From a checkpoint of a small transformer trained on Wikipedia.
Size: 14 layers, width 256, vocabulary 8192.
Architecture: RMSNorm before each block, no biases in attention or MLP.
Training: a variant of Muon for these matrices, 254M tokens, 7839 steps.
Each number is 128 + 24 x the weight over its row's rms, rounded and kept within 0 to 255. Layers, rows and columns count from 0. The size above them is the row's rms in percent of the matrix's.

# layer 6 MLP up, 1024x256, rms 0.147, rows 419-471, columns 192-255
size [ 96  99 108 111  93 103  98  97  99 100 102  98 103  99  96  99  96  95 103  97  98 104 113  95 100 101 113  98 115 103 103 104 101  90  89  87  90  90 104 107 105 101  90 108  98  95  95 101 105  97  96 105 112]
[[180 119  89 152 124 110 117 168 157 122 125 111 122 141 125 176 147  96 114 124 113 140 116 117  94 157 147 151 158 144 108 136 157 107 146 142 122 117 171 136 125 116 157  91 133  92 105 122 167 123 134 124 141 114 132 125 121 148 167  72 156 108 164 153]
 [137 125 121 137 120 138 164 117 125 123 149 129 160 152 126 152 153 119 134  79 145  94 122 147 143  75 148 151 126 167 119 145 104 140 106 157 172 189 121 103  76 178 155 147 156 147 136 173 146  93 114 134 133 129 108 120 127 118 127 125 114  99 158 113]
 [187  83 136 145 126 145 169 105 126 129 116 119  91 148 119 165 106 151 138 109 176 105 155 118 153 126 100 128 110 175 131 118 119  72 144 126 108 118 116 123 111 122  93 147  89 147 123 185 127 150  95 112 131 142 110 164 142 137 134 198 152 135 130 141]
 [138  64 116 133 146 151 123  91 139 127 116 122 117 168 124 104  91  97 106  96 108 149 113 120 102 109 129 114 122 124 158 151 134 126  85  88  83 191 131 142 113 129 158 177 126  93 149 127 117 113 166 104  81 137 123 146 134 121 182 165 164 147 114 137]
 [180 100 110  88 185  78  81 113 121 137 107 111 147 146  83 131 115 121 113 111 101 122 147  83 121  87 158 167  87  95 139 105 137 135 142 115  98 181 124 163 115  84 100 143 113 117  94 109 149  94 108 108 151 114 138 151 114 151 145  91 125 130 163 138]
 [145  97 141 117 105 154 129 120 178 128 145 171 122 143 105 173 115 160 107 139 144 109 133 142 162  71  84  93 115  66 144 132 133 122 120 123  88 100  99  75 144 134 123 139 166 157 116 156  98  90  87 132 145 100 119 144 107 122 144 119 150 135 180 147]
 [158 159 154 108 110 126 124 134 142  92 173  92 124 111  99 148 146 114  87 179  98 133 156 156 161 124 145 125 148 142  99 113 122 123 155 132 118 104  87 125 125 125 134 135 117 184  91 182 102 135 127 143 154 117 128 161 136 137 116 128 123 121 170 152]
 [117  92 132 134 152 142 115 124 151 157  89 131 139 128  89  93 119 151 126 104 171 157 152 130 171 110  78 147 141 161 166 142  97 132  92 137 126  91 151 132 146 138 147  89 119 104 115  95  97 139 130 129 111 120 105 143 163 120 109 150  98  99 129 112]
 [ 92 149 129 118 176 129 130 120 108  94 157 105 126 153 112 134 155 112  89  98 154 128 103 125 116 134 118 149 118 206 116 130 112 154 123 109 145 107 121 115 116 146 106  55 112 102 118 137 126 120 101 131 123 136 141 154 151 143 107 160 137 127 144 147]
 [119 156 131 126 107 152 121 108 123 120 169 131 131 131 102 156 109 109 144 168 151 108 113  67 125 133 150 136 161 110  80 132 111 120 132 143 132 118  91 153 141 157 115  94 131 120 148 156 179 126 106 106 136 139 134 130 107  96 146 136 146 153 123 174]
 [170 127 106 136 101 118 193 123  89  99 151 146 140 142 154 137 146 127  94 140 138 147 161 111 128 104 120  86 115 100 121 103 140 129 178 132 132 127 119 133 156 172 145 132 153 137 164 131 111 138 104 105  94 129 128  60 124 157 153  59 100 121 190  91]
 [121 118 180 123 136 142 124 162 116 143 141 135 150 142 115 120 130 145 159 153 123 132 123  94 159 148 131 104 146 136 152 118 123 136 131 133 120 159 141 119 131 153 155 107 134 119 140 158 149 106 108 157 113 142 146 120 107 132 122 104 160 115 172 206]
 [130 148  98 111 149 127 190 116 103 142  67 140 131 102 133 139 155 138 101 118 123 111  96 123 150 130 113 132 126 110 124 121 149  83 150 142 100 151  88 147 107 135 107 118  85 152  95 100  71 138 109 162 148 152 164  95 138 153 119 144 155 152 102 113]
 [119 137 109 154 140  89 135 128 132 165  91 134 134  96 107 140 127 157 102 121 145  97 147 132  99 172 154 143 118 138 126 159 110 134 118 171 119 146 102 137 146 104  98 149 145 138 137 144 119 140 138 125  92 141 124 153 132 109 102 112 114 118 131 104]
 [128 140  96  81  98 142 121 161 132 124 167 120 105 143 133 138 125 152 109 126  95 130  96 105 151 134  92 137 131 119 123 140  89 134 113  96 117 127 140 101 118  96 102 163  96 162 142  93 121 144 126 133 128 147 122 127 111 163 129 176 149 152 185 132]
 [115 151  80 143 135 146  87 151  85 162 112 142 128 156 142 125 162  81 130 103 137 181 129 127 107 128 161  94 169 122 133 152 171 126 138 125 144 134 141 126 163  95 150  95 141 152 146 125 139 105  77 136 138 141 150 125 155 134 145 119 117 104 127 125]
 [122  88 145 128  72 143 141 104  80 124 146 148 127 150 157 142 171 112 114 144  81 103 133 131 157  89 119 123 106 113 164 123 101 129 105 109 153 111 153 104  94 163 108 114 144 144 137 164 145 131 159 154 167 117 142 168 150 130 139 187 107 107 131 171]
 [107 188 137 107 142 144 106 154 162 105  92 136 138 117 124 102 136 139  86  94 138 105 105 172 117 167 142 152 134 199  74 109  90 130 182  74 178  85 117  85 145  91 126 126 119 113 130 154 147  54  90 166 109 130 118 136 119 115 143 133 119 145 113 131]
 [162 154 105 135 132 152 107 138 141 113  96  77 144 121 142  86 113 102 129 131 120 153  80 139 162 213 126 113 142  85 127 125 143 135 138 187 138 126 139 101 106 100 115  87  72 126 169 112 129  86 115 134 149 128 100 136 132 134 115 124 144 119 138 176]
 [169 103 117 137 106 137 139 128 141 130  96 146 109 114 107 126 123 120 120 175 168 117 129 127 120 159 104 105 151 145 146 111 107 136 126 140 218 130 134 151 126 133 147 109 149 101 125 117 131 129 119 108 116 106 151 156 147  85 153 111 117 132 151 141]
 [108 116  97 143 119 141 119 138 130 118 131 135 102  91 132 124  88 104 117  74 101  82 135 147 148 141 161 110 154 103 180 142 158 138 132 121 124 109 133  89 127  95 120 112 147 175 141 113 104 169 102 139 119 152 114 120 127 139 115 111 101 118 156  95]
 [114 154 143 117 120 128 127 145  92 151 180 134 132 128 108 109 130 117 125  71 176 132 142 118 151  84 133  79  95 120 142 124 101 195 164 124 135 125 124 133 161 138 185 129 162  74 123 145 135 127 157 107 122 106 162 130 122 131  82 157 117 124 111 133]
 [104 172 143 137 111 138 162 146 184 150 121 130 146 152 103  84 106  55 169 117 137 144 131 122 160 151 157 142 167 163 158  95 133 125 160 124 146 130 118 127 134 147  93 109 130  96 139 140 154  95 105 124 161 194 167 124 115 100 118 111 130 134 121 151]
 [119 148  91  74 125 143 137  99 103 122 154 114 111 126  88 134 103 159 119 110  95 141 135 146 135 120 147  91 154 142 131 134 119  88 148 113  84  94 103 104  89 155  95 135  92 111 107  95 108 141 101 139 139 118 128 128 100 142 136  95 165 164 134 103]
 [117 142 147 130 126 160 142 144  85 104 116 127 110 163 103 128  64 148 134 128 131 117  63  69 102 155  89 103 106 140 172 116 122 112 117 116 138 134 127 108 123 111 155 145  77 126 151 153 130 123  81 117 110 154 136 118 117  87 122 126 145 113 125 115]
 [108 143 105 124 137 179 130 107  77 152  80 121 129 136 150 132 147 110 140 146 157 150 106  83 126 155 172 119 140 116 131 126 123 122 134 103 132 117 118 131  74 133 133 121 133 151 143 125 159 161  96  89 156 137 118 172 104 119 128 107 113 113 158 142]
 [108 121 120 156 131 120 123 150 126 127 134 129  98 113 127 100 158 130 145 134 140 147 132 113 129 124 150 101 140  94 102  87 127 131 144 130 151 137 160 103 130 125  62 138 119 146 135  67 115 156 124 119 140 164 126 145 123 132  87 107 128 120 138 111]
 [143 146  65 139  87 109 189 134 113 130 127 121 138 113  90  96 175 147  93 114 142 115 123 123 156 153 123 116 115 104 126 120 103 152 118 132 150 164  92 109 136 112 131 110 127 134 111 107  94 178  92 127 134 144 142 137 143 125  85 124 157 162 142 134]
 [112 162 116 136 123  94 143 129 183 112 120 124 153 129 124 148 120 116 105 131 116 116 101  92  93 151 106 131 148 124  82  97 122  94 138 143  98 111 119 138 157 112 163 121 121 118  49 122 137 129 129 123 101  55 114 149 138  95  84 108 156 107  96 122]
 [125 132 131 131 137 148 140 124 134 124  83 100 118 132 122 135 132 122 125 141 118 105  99 100 142 129 136 149  77  99  68  91 188 105 122 140 114 122 144 102 106 142 126  94 125 147 128 100 146  99 107 146 139  73 164 143 124 181 147 143 142 151 110 168]
 [166 137 108 125 120 107 140 130 144 134 110 130 122 128 133 114 140 144 147 150 176 126 113  89 120 203 165  96 178 123 104 113 134 106 142 107 118 111 123 140 123 138 104 178 190 149 118 143 145 120  80 121 155 125 129 138 117  91  96 139 107  62 133  92]
 [137 112 158  89 125 154 114 135 117 124 135 109 142 101 118 139 142 113 152  74 141 101 159  75 166 113 110 117 108 149 104 128 116  92 104 109 139 113 138 127 142 132 117 166 136 118 143 125 112  99  89  93 125 190 143 130 124 107  94 130 125 142 111 136]
 [165 112 118  89 157 138 154 153 115 106 127 132 151  86 128 112 118 133 118 112 118 104 174  97 109 160  77 133 147 130 117 154 132 140 121 115 139  72  83 136 139 132 148 165 127 120 119 126 154 143 127 130 123 153 123 138 122 118  93 138  97  90 135  99]
 [119 126 162 153 137 130 107  98 157 129 141 114 116  99 147 123 116 126 129 131 100 113 110 117 130 149 172 131 154 138 122  84 146  99 135  94 153 141 142 101  99 129  96 157 158 174 111  76 145 126 157 172 152 180 192 143 175 119 117 143 104 112  81 136]
 [158 111 100  98 104 145 135 126 119 146 133 131 122 122 131 151 115 143 137 140 116 135 148 148 150 138 106  98 105 120 122 125 145 120  70 116 118 145  98 114  89 105 146 122  89 137  86 138 117 119 127 142 142 119 164 130 145 142 108 132  93 129  84 161]
 [120 131 128  89 126 139 130 138 147 114 134 138 146 107 130 105 121 153 134  80 135 143 109 159 113 137 146 139 101 108 133 126 115 116 126 152 149  97  97 122  88 162 126 124 150 150 113 122 145 117 168 134 152 155 160 108 108 122 105 126  93 122 143 140]
 [ 72 135 173 183 134 157  95 128 148 163 130 111 144  71 119 153 189 153 103 113 101 152 116 129 121 115 116 116  88 109 129 111 125 126  98 132 116 122 140 128  73 173 116 146 117 172 140 117 103 133 155 141 124 104 104 167 105 122 151 149 143 111 130 146]
 [126 104 144 101 137 138 161 144 117 139  84 173 149 125 118 118 172 120 152 112 131 144 151 123 102  91  77 123 133  92  89  72 125 128  46 116 145  94 136 134 138 143 134 124 118 110 116  96 120 171  87 128  92 145 144 116 162 133 119 132 119 139 141 157]
 [106 109 113 140 156  96 130 136 157 134 100 138 131 117 127 122 121 127 129 116 103 134 168 135  88 139 123 104 140 105 119 136 133 177 149  99 130 117  99 114 109 134 134 155 145 127 144 130 120  89 141 196 129 125 151  88 145 147 102 154 139 112 143 125]
 [171 155 124 112 108 182 115 112 163 118  85 111  85 115 119 133 116 116 153 136 114 119 170 137 134 116 112  91 102  85 113 147 115 157 176 147 159 106 146 121 127 127 119 130 134 149 109 118 116 150 119 137 148 141 150 144 120  93 129  63 119 153 124 142]
 [138 102 112 130 130  91 111 127 101 127 174 146 124 132 135 146 128 109 110 143 154 103 148  90 100 131 107 130 115 111 101  72 148 109 135 134  99 121 125 132 101  85 114 110 147 183 130 132 114 120 132 105 114 150 151 146  96 120 130  89 112  94 135 129]
 [147 121 133 141 137 134 138 102 138  96 138 140 151  95 124 135 136 130 125 168 100 122 135 124  97 123 138 150 100 127 134 113 129 130  65  84 164 192 156 136 128  88 121  90 121 100 132 129 116 137  97 181 158 166 122 123 137 163 129 165 134  94 143 111]
 [162 141 155  98 110 161  85 138 147 174  70 125 129 123 125 162  94 119 143 110 125 159 134 115 102 111 106 147 138  96 125 105 108 129 118 146 144 106 195 137 126 142  88 152 158 150 136 149 137  99 194 113 142 129 124 107 159 140 128 151  91 129 119 109]
 [107 108 105 101 123 121 139 119 142 139 165 148 105 133 115 126 138 109 101 126 117  96 126 122 105 132 149 120 152 133 151 146 101 160  89  92 122 112 127 108 164 106 116 146 154 126 153 139 129 167 110 174 176 154 139 125 140 124 131 119 136 161 159 164]
 [106 145 106 140 173 145 103 151 127 155 108 100 152 100 130 122 131 138 105 144 127 134 115 141  75 165  77  77 116  80 132 100 147 137 137 141 139 114 107 122 119  83  97 117 151 108 118 117 148 132 141 101 133 160 126 139 131  44 109 149 182 165 122 102]
 [109 135 162 117  95  86  99 108 102 131 128 133 116 129 111 153 163  87 108 129 107 113 149 159 164 149 138 147 141 142 131 122 134 128 143 107  86  93 160 139 101 119 119 173 110 131 104 168 143  99 123 149 134 129 138 138 171 124 148 118 121 120  98 137]
 [121 145 154 122 134 139 119 109 142 139 117 117 101 125 126 118 161 127 137 106 128 143 124 115 164 137 131 112 155 125 160 129 114 118 125 140 128 110 138 138 114 115 129 133 125 138 149 118 133 103 125 116 131 130 105 151 140 147 108 130  92  76  91 138]
 [124 150 126 102 120 153 129 168 168 131 115  96 129 150 124 134 128 118 148 124 141 120 160 129 146 144  95 121 127 128 117 139 124 122 108 105 158 105 133 102 152 124 137 150 133 106 165 127 151  87  88 115 107 157 109 123 105  94 122 162 125 138 134 147]
 [100 138  95 122 151 123 150 131 129 154 106 145 121 111 134 103 147 151 106 120 127 158 121 119 142 121 111 100 117 140  90 112 148 118 121 128 112 111 142  92 130 197  99 119 161 137 131  96 161 146 140 173 117 157 118 142 113 138 101 131 153 164 157 160]
 [122 140 153 106 141  85 120 131 143 181 122 121 125 108  99 124  90 125  89 148 121 126 151 104 121 128  83 172  68 124  86 109 127 125 155 129 101 140 139 130 144  63 120  95  94 139 127 127 146 136 192 145 103 110 164 169 113 120 147  96 123 133 152 125]
 [106 120 123 139 125 131 172 121 128 138 158 153 153  79 128 128 153 147 122 140 128 127 126 149 154 161 160 113 126 161 110 147 130 106 125 140 128  93 116 135 142 143 107 114 128 107 164 140 151 146 158 118 162 127 131 128 124 104 150 136 143 156  96 121]
 [ 94 113 112 161 136 123 116 162 110 105  99 133 101 140 157 167 104 102 119 114 109 138 151  97 172 125 110 130 144 147 129  98 113 122 120 129 106  81 169 109 164  91 152 121 117 145 122 128 138 137 108 127 148 116 107 121 156 124 123 109 171  91 158 136]
 [128 199 138 106 117  77 144 163 151 140 111  92 157 109 130 126  83 124 143 104 112 127 113 116 135 128 121 135 132 130 119 127 115 144 126  97 114 140 161 127 112 145 125 104 124 124 117 140 145  96  99 126 172 123 136 118 114 139 131 128  98 108 146 148]]
# layer 6 MLP down (transposed), 1024x256, rms 0.15, rows 419-470, columns 192-255
size [ 99  99 101 104  93 103  99  94 106  96 101  97 101  98 103 104  89  93 104 102 105 102 117  98  99  96 124  97 130 110  99 100  98  84  95  85  84  87 102 111  97  91  90 110 103  93 101  97 110 103  92 111]
[[146 129  85 125 144 118 111 149 104  97 101 181  96 107 111 138  93 117 123 139 117 135 157  97 124 161 110 143 137 128 159 180  91 131 121  67 110 144 149 167 137 158 131 111 141 149  78 159 144 122 101 171 133 124 128 157 142 137 172 153 165 146 137 106]
 [113 123 154 118 145 148 123 136 134 155 109  89 171 100  99  95 155 128 114 171  94 190 128 165 172 117 153 120 139 145 121 123 139 144 114 137 131 131 157 127 109 111 124 156 150 122 113 108 137 122 164 116  78 163 135 138 147 193 121 124  93 169 148 130]
 [160 117  91 165 132 153 142 134 130 135 108  97 140 144  93 124 163 160 134 137 152 111 100 108 119 133  69 121 124 125 119 145 130 128 171 149 102 103 140 143 107 176  83 120  97  95 136 158 112 103 144 143 148 135 115 105 126 130 169 176 147 155 141 105]
 [124 100 124 117 141 124 142 126 161 119 145  49 135 113 122 117 168 111 141 135 143 137 124 130 124 121 134 110 141 150 143 112 132 118 128 117 164 124 159 121  87 146 173 132  99 136 133 120 137 136 143 131 100 120 126  93 115 123 119 137 164 128 103 126]
 [123 110 122 136  87 103  88 131  88 109 114 130 103 135 117 128 108 115 126 105 105 123 131  97 119 125 147 130 147 102 150 126 145 148 126  88 140 130 213 143 139  71 112 133 173 109 108 129 138 136 129  67 106 127 158  89 131 102 130 153 123 137 128 160]
 [114 112 112  65 121 152 132 134  94 104 125 123 132 104 158 131 138 160 134 124 120  86 107 145 150 131 120  61  93 135 122 131 113 134 132 164 134  76 127 128  90 122 136 103 102 133  98 158 125 140 163  95 100 138  90 103 142 124 178 169  74 131 138 173]
 [155 151 128  94  95 172 174 117 143 129 128 176 104 127 108 110 188 159 176 143 158 135 144 129 129 115 129 153 137 183 152 134 122 130 105  90 124 165 115 139 111 101 118 136 131 136 134 164 149 135 132 140 132 115  92 151 142 208 132 168 137 164 152  93]
 [101 128 103 166 158  97 130 102 113 152 140 132 135  96 150 136 122 142 139 128 174 175 121 115 123 139 126 156 107 131 157 118 124 147 106 135 167 134 174 114 157 115 129 117 153 139  86 115 121 149 109 129 135 161 149 110 141 137 127 116  98 129 128  81]
 [122 104 192 130 107 139 123 187  79 136 135 119 124 116 162 128 145 123 136 125  96 126 114 170 112 149 114 133 141  87 112  94 108 140 119 148 125 106 121 138 156 113  87 127  99 139 151 118 112 126 108 126 131 120 177 137 116 108 147 137 131  95 152 120]
 [118 161 138 170 106 124 115 112 124 166 106 167 161 113  87 121 135 140 155 129 149 162 153 110 150 131 147 106 178  87 128 124 143 157 156 106 117 145 116 132  98 127 127 123 163 138 158 172 135  99 157 133 105 137 133 150 107 163  96 142 160 148 140  97]
 [120 135 125 147 184 122  92 123 182 106 135 100 119 127 141 153 147 157 131 133 134 137 119 145  93 136 128 108 119  86 122 151 117  90 212 140 142  92 137 114 111 173 146 126 146 120 132 160 115 163 160 149 118 135  98 101 137 114 141 147  81 128 136 156]
 [138 133 151 109 116 105 121 117 165 133 155 102 140 146 144 121 179  88 104 145 144 114 110 104  82 158 147 151 137 127 135 160  78 124 159 117 190 141 162 135 185 138 159  82 139 103 100 149 104 104 140 132 143 143 106 142 133 117 145 137 153 115 150 115]
 [150 145 137 162 146 136 138 150  88 124  98 117 118 152 118 148 155 127 133 123 124 111 135 135 114 168 144 133 116 131  79  99 101 108 172  85 140 150 147  87 127 113 148 147 110 148 128  35 105 113 123 125 100  95 103 122 107 125 107 128 152 118 110 140]
 [ 79 124 135 105 113 130 106 146 147 135 119 106 148 118 133 127 116 122 135 108 166 170 118  95 161 146 122 134 149 148 163 128  77 153 151 118 124 148 135 158 154 137 131 166 135 116 162  77 117 120 157 134  62 122  85 136  94  85  98  99  94 154 117 116]
 [138 130 142 123 122 144 150 158 138 135  68 154  94 134 117 144 127  88 130 149 111 155 110 132 112  97 134 104 130 168 101 136 110 132  58 143 127 124  89 147 104 121 129 148 105 152 146  99 150 134 109 159 114 136 143 145 141 207  97  79 144 132  84 122]
 [129 140  95 115 168 113 101 129 139 115 130  75 136 158 138  91 131 145 134 159 118 176 147  93  93 127 140 107 112 123 135 120 101 112 225 142 102 126 129  99 133 144 140 170 179  94 123 171 166 131 144 114 146  94 108 113 139  99 130 106 119  72 145 146]
 [139 137  94 101 149 120  95 121 179 148 191 101 144 127 134 124 105 104 126 145 132 139 115 155 106 130 128 146 156 148 129 137 120 113  90 145 120 165 111 101 155 115 136  80 110 139 139 131 126 106 164  61 104 142 141  99 118 164 137 125 124 126  99 132]
 [103 123 124 120 131 106 157 128 118 128 125  98  95 131 112 120  95 159 106 118 108 138 109 139 117 115 123  91 125 127 183 126 103  84 125 132 154  81 102 114  76  96 141 133 120 125  75 104 181 146 119 164 122 107 175 125 113 180 165 135 160 137 107 139]
 [ 97 129 121 117 128 157 136  99 116 110 129 120 112 147  94 103 134 128 121 118 144 132 129 155 116 136 121 123 160  69 163 126  90  91 156 181 120  99 153 171 161 115  86 133 123 144 144 128 108 107 123 151 158 124  79 136 132 143 114 142 138 121 122  90]
 [134  92 121 133 107 116 135 127 139 111 134 109 132 131 138 144 145 133 152 134  95 132 159 132 123 119 198 120 137 116 148 113  73 111 151 143 117 134 130 155 131 129 147 104 105 159 186 127 115 158 117  92  85 158 115 124 144 131 137  98  85  81 114 100]
 [ 77 156 140 148 103 149 139 110 125 111 143 147 112 135 129  84 132 151 152 111  94 145 159 160 160 135 147 135 132 152 109 129  60  86 153 117 153 121 127 133 142 145 165  86 106 154 100 111 129 170 152 153 156 114 126 128 146 100  66 165 103 150 111 113]
 [154 151  81 140 166 111 127 110 154 141 149 118 131 104 106 111 107 111 137 127  87 176 125 127 130 131  91 115 178 111 163 117 169 125 121 161 146  87 154 150 182 141 147 140  81 121 125 116 191 162 119 179 113 164 129  95 122 138 122 101 122 162 139 139]
 [ 85 170 127 135 127 169 150 125 132 101 140 157 147  82 107 117  83  98 141  98 161 139 102 126 149 118 144 173 128 164 184  96 150 148 103 125 150  82 121 174 160 177  85 109 130 127 118 119 134 126 102 113 103 118 101 120  96 124 110 123 101 112  99 109]
 [117 121 109 139 171 165 109 128 127 124 110 134 169 115 116 167 121 158 131 125 102  94  85 116 154 156 116 126 127  74 108 157 106 140 187 117  78 116 144 138 168 128 136 167 146 130 100 137 156 120 160 145 109 151  98 108  99 140 120 116 100 125 125  82]
 [151 162 135  95  98 129 126 181 145 135 117 110 148 133 123 133  90 128 145 124 127 120  87  75 134 162  98 144 113 107 123 102 128 191 121 144 112 130 116 164 142  83 130 126 125 113 150 132 104 124 137 129 158  69 137 136 146 157  70 134 145  77 110 129]
 [131 111 143 148 134 121 131 159 122 106 157 144 105 125  74 179  78 167 122  57 100 129 157 176 143 125 117 105 157 157 133 118 143 139 108 149 143 101 174 116 145  99 139 148 115 105  86 103 126  94 104 107 134 115  56 149 128 113 120 109  97  99  95 136]
 [111 116 134 149  83  98 154 153 128  99 147 123 152 114 124  99 106 126 110 116  97 157 111  82 145 145 131 109  87 147 131  90 126 110 106 105  94 138 121 143 139 120 122 135  92 133 148 111 131 136 120  99 124 125 126 153 114 119 122 128 152 125 149 112]
 [141 113 134 125 166 128  86 149 138 171 100 152 125 109 123  76 140 146 116 128 120 162 126 135 132 120 150 172 144 159 132 126 141 139 103  77 124 123 126 108 145  67 138 172 144 160 145 162 113 151 131 155 175 118 129 133 121 120 142 101 153 107 149 108]
 [146 131 123 170 128 146 130 117  93 103 145 106 126 127 102 140 103 134 114 164 144 136 151 130 153 118 133 103  71 148 169 166 184 132 154 148 146 109 144 105 121 134  63 129 146  94 164 149 115 130 112 132 123 136 150  93 155 117 133 136  91 145  85 176]
 [112 140 152 149 163 126  94 118 133 102  97  66 103  98 152 149  89 151 179 121 122 144 102 117 144 127 140 160 125 103 115  97 151 144 150  97 167 105 129 103 110 110 156 144  91 128 143  93 142 131 100 142 162 119 122  94 122 102 155 148 183 113  86 147]
 [104 105 119 124 141 118 122 112 141  69 176 122 146 157 124 126 179 155 107 132 143 180 129 144 159 111 157 163 128 116 111 144 110 128 151 112 134 107 144 114 111 123 141  72 164 145  99 119 136  79 112 100 126 127 140  89 137 118  98 134  80 116 133 167]
 [121 116 118 147 140 137 143 132 104 141 132 125  87 131 151 132 151 184 168 130 132 148  74 148 117 123 108 135 140  98  76 119  95 110  97 137 169 107 159 138 157 125 121 118 144 168  71 103 121  93 139 135 119 130  96 100 128 142 125 105  81  98 119 177]
 [161 138 122 128 136 138 120 136 129 127  94 136 112 109  96  74 107 109 137 137 119 128 130 116  75 162 160 142 135 158 152 146 124 109 163 143 131  86 117 134 144 181 182 139 123 136 166 102 128 114 156  60 152 139 172 129  98 129 150  95 132 119  99 149]
 [115 104 132  99  93 136 144 141 146 134 129 149 129 137 146 146 209  99 138 136 106 175 106 157  71 140 136 107 126 100 146 190 137 141 194 184 111 137 165 151 144 142 151 134 123 155 173 149 110 138 143 129 100  95  91 117 113 121  95 129  91  91 144 120]
 [110 176 151 130 150 133 105 145  89  84 123 155 155  90 140  95 142 170 136 113 127 121 110 114 158 115 152 196 139 132 140  91 138 141 145 148 103  80 155 134 162 110 158 136 120 133 139 107 116  93 103 130  96 137  68 137 124  75 124 110 127 136 135 119]
 [114 127 111 159  88 139 134 130 129 125 148  77 129 124 146 138 157 121 138 124  99 140 115 124 138 112 166 140 106 127 138 149  86 111 140 129 153 141 133 147 145 124 142 129 137 140 161 120 128 133 128 113 110 100 145 156 142 136 134 164 142 123 122 104]
 [ 83  74 116 145 147  93 122 103 102 143 100 148 147 142 143 134 131 116 132 114 127 128 123 117  70  99 116 148 145 181 144 109 105 138 141 133 115 169 141 183 165  94 165  93 130  92 134 122 140 101 175  87 114 136 121 114 170 118 149  99 111 127 127 102]
 [142 137 131 131 154 103 134 139 115 132 140 107  78 148 134 130 142  91 135 130 140 169 110 152 120 184 102 109 152 101 137 161  90  98 110 114 102 148 110 146 117  96 183 120 138 118 134 116  90 102 155 121 117  72 110 124  50 126 146 133 116  89 113 104]
 [ 97 150 131 117 131 154  92 143 132 148 100 145 113 173 145 163 145 120  97 130 108 122 156 132 110 153 113 154 131 143 147 161 114 183 137 141 195 137 148 122 116 132 158 118 114 129 113 131 132  93 129 151 117 114 147 141 111 152 150 167  93 139 115 120]
 [141 135 126 108  97 144 138 102 132 121  93 145 163 121  95 137 138 132 145 149 153 166 118  97 124 159 138 155 133 128 136 126 108 138 147 112 124 146 177  77 128 113 124 149 130 168 144 133 150 130 109 124 136  77 126 128 147 136 117 130 110 168 108 122]
 [136 144 149 141 185 129 132  96 111  96 170 146 173  96 110 130 119 106 104 123 113 108 107 133 103  90 125 145 122 129 166 142 130 134 118 111 127 141 106 142 153 169 188 125 135 101 114 120 117 155 129 146 151  77 129 122 129 116 136 149 148 125 153  97]
 [138 165 138  94 158 132 127 168 139  74 150 110 126 102 141 162 130  91 171 159 106 149 153 107 117 138 127 179 104 103 113 130 170 122 115 204 136 120 114 129 107  97 104 121 100 115 122 147 166 111 121 122 158  85 116 107 147 130 124 104 108 141 117 158]
 [ 84  67 152 127  82 117 115  87 167 118 139 124 150 133 138 125 135 167 176 180 147 132 106 110 127 133 131 168 109 135 146 148 148 145 130 117 129 124 118 119 100 145 145 125 121 157 134 127 135 173 107 144 169 121 124  93 109 127 110 103 158 124 128 127]
 [104 116 141 132  89 108 143 171 123 114 139 142 121 117 137 117 105 134  71 137 171 118 141 123 118 165 136 115 118  89 132 155  83  91 150 134 137 126 117 104 167 137 111 149 140 138 121 129 134 137 126 112 125 139 164 156 114 137  99 105 124 164 115  87]
 [129 106 125 148 161 129 134 110 131 116  93 146 103 134 121  94 128  88 135 146 135 144 120 119 144 180 114 159 105 116 165 120 146 137 134 106 150 156 150 151 130 132 134 131  89 122 110 139 116  78 153 102 155 124  87 129 170 152 139 121 145 147 106 118]
 [109 137 118 127 145 124 122 130 143 158 155 137 121  81 184 119 151 125 137 166 158 140  85 167 144 101 145 170 119 133 172 125 100 142  44 107 120  99 122 165 189 155 149  98 142 132 143 102 149 124 126 130 129 161 139 140 110 131 162 118 161 166 132 153]
 [139 132 148 118  94 146 177 114 158 143 139 106 172 140  97  83 138 132 134 173 129 113 132 142 108 111 156 138 101 117 115 133 127 147 125 100 117 102 109  93 104 128 165 140 125 128 134 133 119 125  98 124  96 135 139  92 165  76 148 142 126 114 105 124]
 [ 88 154 132 114  91 118 111 143  91 123  80 148 123 127 156 134 112 142 150 112 182 121  78 132 126 138 100 147 146 123 144 112 163 148 153 169 183 136 145 122 120 105 157  87 111 107 108  91 110  47 105 133  98 134  97 144 116 134  95 105 106 106 139 101]
 [153 120  97 143 154 121 102 119 142 103 164 156 135 125 156 116 138 111 142 101 143  91 142 123 172 140 118 128 145  41 109 149 130 130 134 116 104 113 123 140 163 112 116  75 145 116 136 146  89 134 124 121 116 116 124 119 109 155  93 104 131 117 142 100]
 [123 141 117 135  58 119 119 125 123 130  71 126 119 118 129 106 119 151 116 119 135 113 151 125 130 102 119 112 177 161 117 117 130  94  86 122 136 200  78 130 140 148 130 168 142 122 111 118 109 108 145  85 107 120 178 185 112 117 159 148 116 141 159 128]
 [140 163  94 125 142 139 114  91 117  97 128  97 136 133 150 129 117 148 121 144 153 143 110 106 121 115 166 156 134  97 189  97 144 159 138 143 113  82 153 107  94 144 123 134  88 122  99 143 153 158  78 134 109 121 139 160 114  90 128 120 122 140 100 166]
 [131 164 137 138 132  98 113 161 126 129 116 135 106 127 104 127 138 125 155 106 123 126 116 136 148 101  88 129 162 124 165 121 132 160 122 148 128 143 123  92 152 140 143 123 109 147 149 162 125  90 129 108 107  82 165 101 120 121 139 105  89 120 127 104]]